Part of a small language model's weights.
Size: 3 heads of 32, vocabulary 8192, 1.78M parameters.
Architecture: rotary positions, no biases in attention or MLP, tied embeddings.
Training: 120M tokens, 3672 steps.
Each number is 128 + 32 x the weight over its row's rms, rounded and kept within 0 to 255. Layers, rows and columns count from 0. Numbers have three digits each. The size before them is the row's rms in percent of the matrix's.

# layer 3 MLP gate, 256x96, rms 0.187, rows 239-255, columns 48-95
090:106139142142111174180093125048124079182153112126093195065041128173143125196086093105117109185109083132135126153157112109103169104085074154158112
107:125125079114157125050151125103107128091157133143183153117154130143106104157091179177118116097152114125212098128135094116134149093128150172121147
076:086145159144112179054086118114124143124144157116106146129131139131168134094103157116138123084129081159123201150155108119114134120129136183182162
110:165090153157139079144132122133151148083150169191126124166154111132107104153178068099122115124172178134110093160142143199166159135152159108136067
100:121164146131162137103145155061166106065197093116035160110164112110090131103151126118137103154077173136116147119176111133091132144081118130147174
100:173090104077123153083133106073130159164164110099113142091141098094137113116112144204162146127136078110129111171108087191099096082072106146114145
097:148184112101122131150142216088119158111137145177131120167074153075080146079140099093115141059124163125150118207078134085135088118164153121123158
109:128157116162061112103122088125139121125137167130085114089164073117192150120116109093150149211182115093149165142140243147124126141129114197132121
121:150092128075153116159111174124154137127174104204092182155175136184092078079200147082087143085132154116129164157134090092052162152094109058098142
074:138116133173157135116094134082054109167144134131156185130095105130159136186168057130154089099139096140115152112146127172102072142109143077134101
098:133139102192175185104166117155137118128105096106131137142154111151157108077105160205090140129126067119160171124147132177196163193118133125127135
096:177133105129104117183090128133181149102226176196126088117080115116156097083121084113111115120143154110158125186165109107101144093142154153084128
096:081071163148107122141104042175148102136116113180114138100121093131118094143120150160142108105157117087163108130131093081133161111135131134165084
108:126105081154121139103146140112156155061159113120048144136128152157144146112086148099142084080125144150158107159142104089131145098115153194149114
111:147065092065124092123088163097123078146141117150147155061104108120123119137095092161136143158129116143113139123149101103108105084072125126058132
088:138113166096095166153122177074105103132094068120205079063177216122144105134142141140128146081126145120145111127088128119166123105077162178158184
080:173193133115081098130127117206147125155096152122108155110077122084110123240078150146131096148100097114130177133153163115116126143072187143162092
# layer 3 MLP up, 256x96, rms 0.183, rows 239-255, columns 48-95
108:178099106099128085132140181151172097137153110115100181105129179101122101132063096154128153127105189131158113134171172115085122099179082180097111
111:080073092117137078100135052116140141156113145123135152145125103140114175152059146140087128140109144182178116111055121130113085133141101088152114
071:121111145138139147132146149099073095165165129135170088090165126127131190086145120125154061165113206098084103142125156149166123112150158133101106
100:178145108129137150174144143110126133194089147133172174091168096077109175128194136114034110124137105169128094137125118118134119118150130082095080
106:143182112111079151142121143099182113096165118132168069115152120118127132080115178151111130175112118205088124128093122066127128102175114120172127
111:106162082138136119105075157111087125155151189138159106111146168203092163183143110079076140084169149113056184137104166110171156131138090117128111
113:080071141181137120109146113119135153120059080118170068171120100110116185111123111090111079168118153133100131107137176111081142149144106116204141
095:176131103101174085151104129106102179120149065165115163112170139103119093157165184082134114115083218138108191176149178129137168165104146138100141
120:105133092152184150061093076107192071120108144089100118093052165088145138149063154151128093153079139104124098052081167113114140081153120134135144
086:100080144166067146177116088133154064090108112158104142074148103133106127146077171076123110053138137174140127157145111159166091153115069147200156
107:150136152174117082165163202146173112153114205147155116117128134136168124169168153179123130155148148170162126142140082073120123084058101158148111
102:114082152094117167152145141068136134138110113152061143158199125133100165129174186024102169129129136103121136086221206144099128108108116151166087
119:138123128118082094138168086075169082107115105104156191084168126156109177078132162127129175103114115120059118071137098099150133106109133117118113
112:065117089130152156150110155090149135069131147095164149142148158144166122145110095194097121127095124124128171167173119170108103173150100124131119
105:112193098130095092128097166135159096094118161080109132110100111130111084101150151186126035125087083160140063131094136155120120166129116116111121
103:129146132150111056108099117108109097087149086155062115106073137135120127129099141170163119162180148143094098149094151121158169079140085154134132
090:132140157146082098106113214087156145126143184100153133118152125046066118165078119149145126114149127171170098146150130141142105153228158178127067
# layer 3 MLP down (transposed), 256x96, rms 0.182, rows 239-255, columns 48-95
108:149144113108094158106103120110091113117128170189145118117117118149101156137110068109134137134152064126180096099149155113165168162123126065152145
104:105091074069153141126118155180160112069054128126100082104057132138133127133140128137122165165151200224085103136151080128131097145087138134148170
089:112138198103115127121157156105128119119139148092165134084110111108179125116113123129131075123073209078108165137103111135103160135120118128069159
095:180100199196107173138094121112114139080161129161104145140116123136103120121124052106109140103095106135123151176159148115089198171164144147150105
105:103152171104134116157160126145114142136121076182137162126139131204119087079131081163121118138172097155162121142115117112137125106151181130158073
107:120102143077104134157126139147148070110109122153167203134098079108176200140094119149130071099122134130157142067121042090132101140163146090133214
102:108143123115113141097141096152133160126089146088108056154092089125098172090129081120110155132100047108054133135125136109163174113121162137163139
100:122119096155093177106105080124177106088159114152171135136008143101138148081100108152180143094193105139123090166153154157141175109111171134111082
117:117130086145106132095139163115140145126069116126123137110167089108138126115083118143143177080069163095174090112107100134159172099105127204108049
089:105093169142098143185119163128130138144151124167144098081106130152164128079086130151121106139128200111110125188134106163142147136148120151060146
100:130154122128089123200106126099115142104093128096114119096111138145096092139171149123122163194100155108110116150068164132049060108098102129131131
096:141103164128113198199110174101135135128124138170154121153164110101114147117090108165105129174096138175130152120155099088168170166167103118074098
090:153188083106153140146151154109112147153110102105106154132075130114140141100118177142143097146061104127097157111083172071082121130139141035177130
107:114133105180153202132104150136081174173093097150156129151127094103162192186142138145106077106117155115127202135179123121086146164232125142115151
106:071158159105108104126131097163136142073127136138165134112136093127063097134093200137137158109147081146122117146156177164084117119091129142127107
098:194128163129170120200156146136084123084111156105211133096151150123116125153135135140139113126066155143168096103194139147142136110155117134171129
088:096139102120174137176138079142088143161082143126082151119126118165142077141150153068135111132136170127090168087154104132111192098085116145057163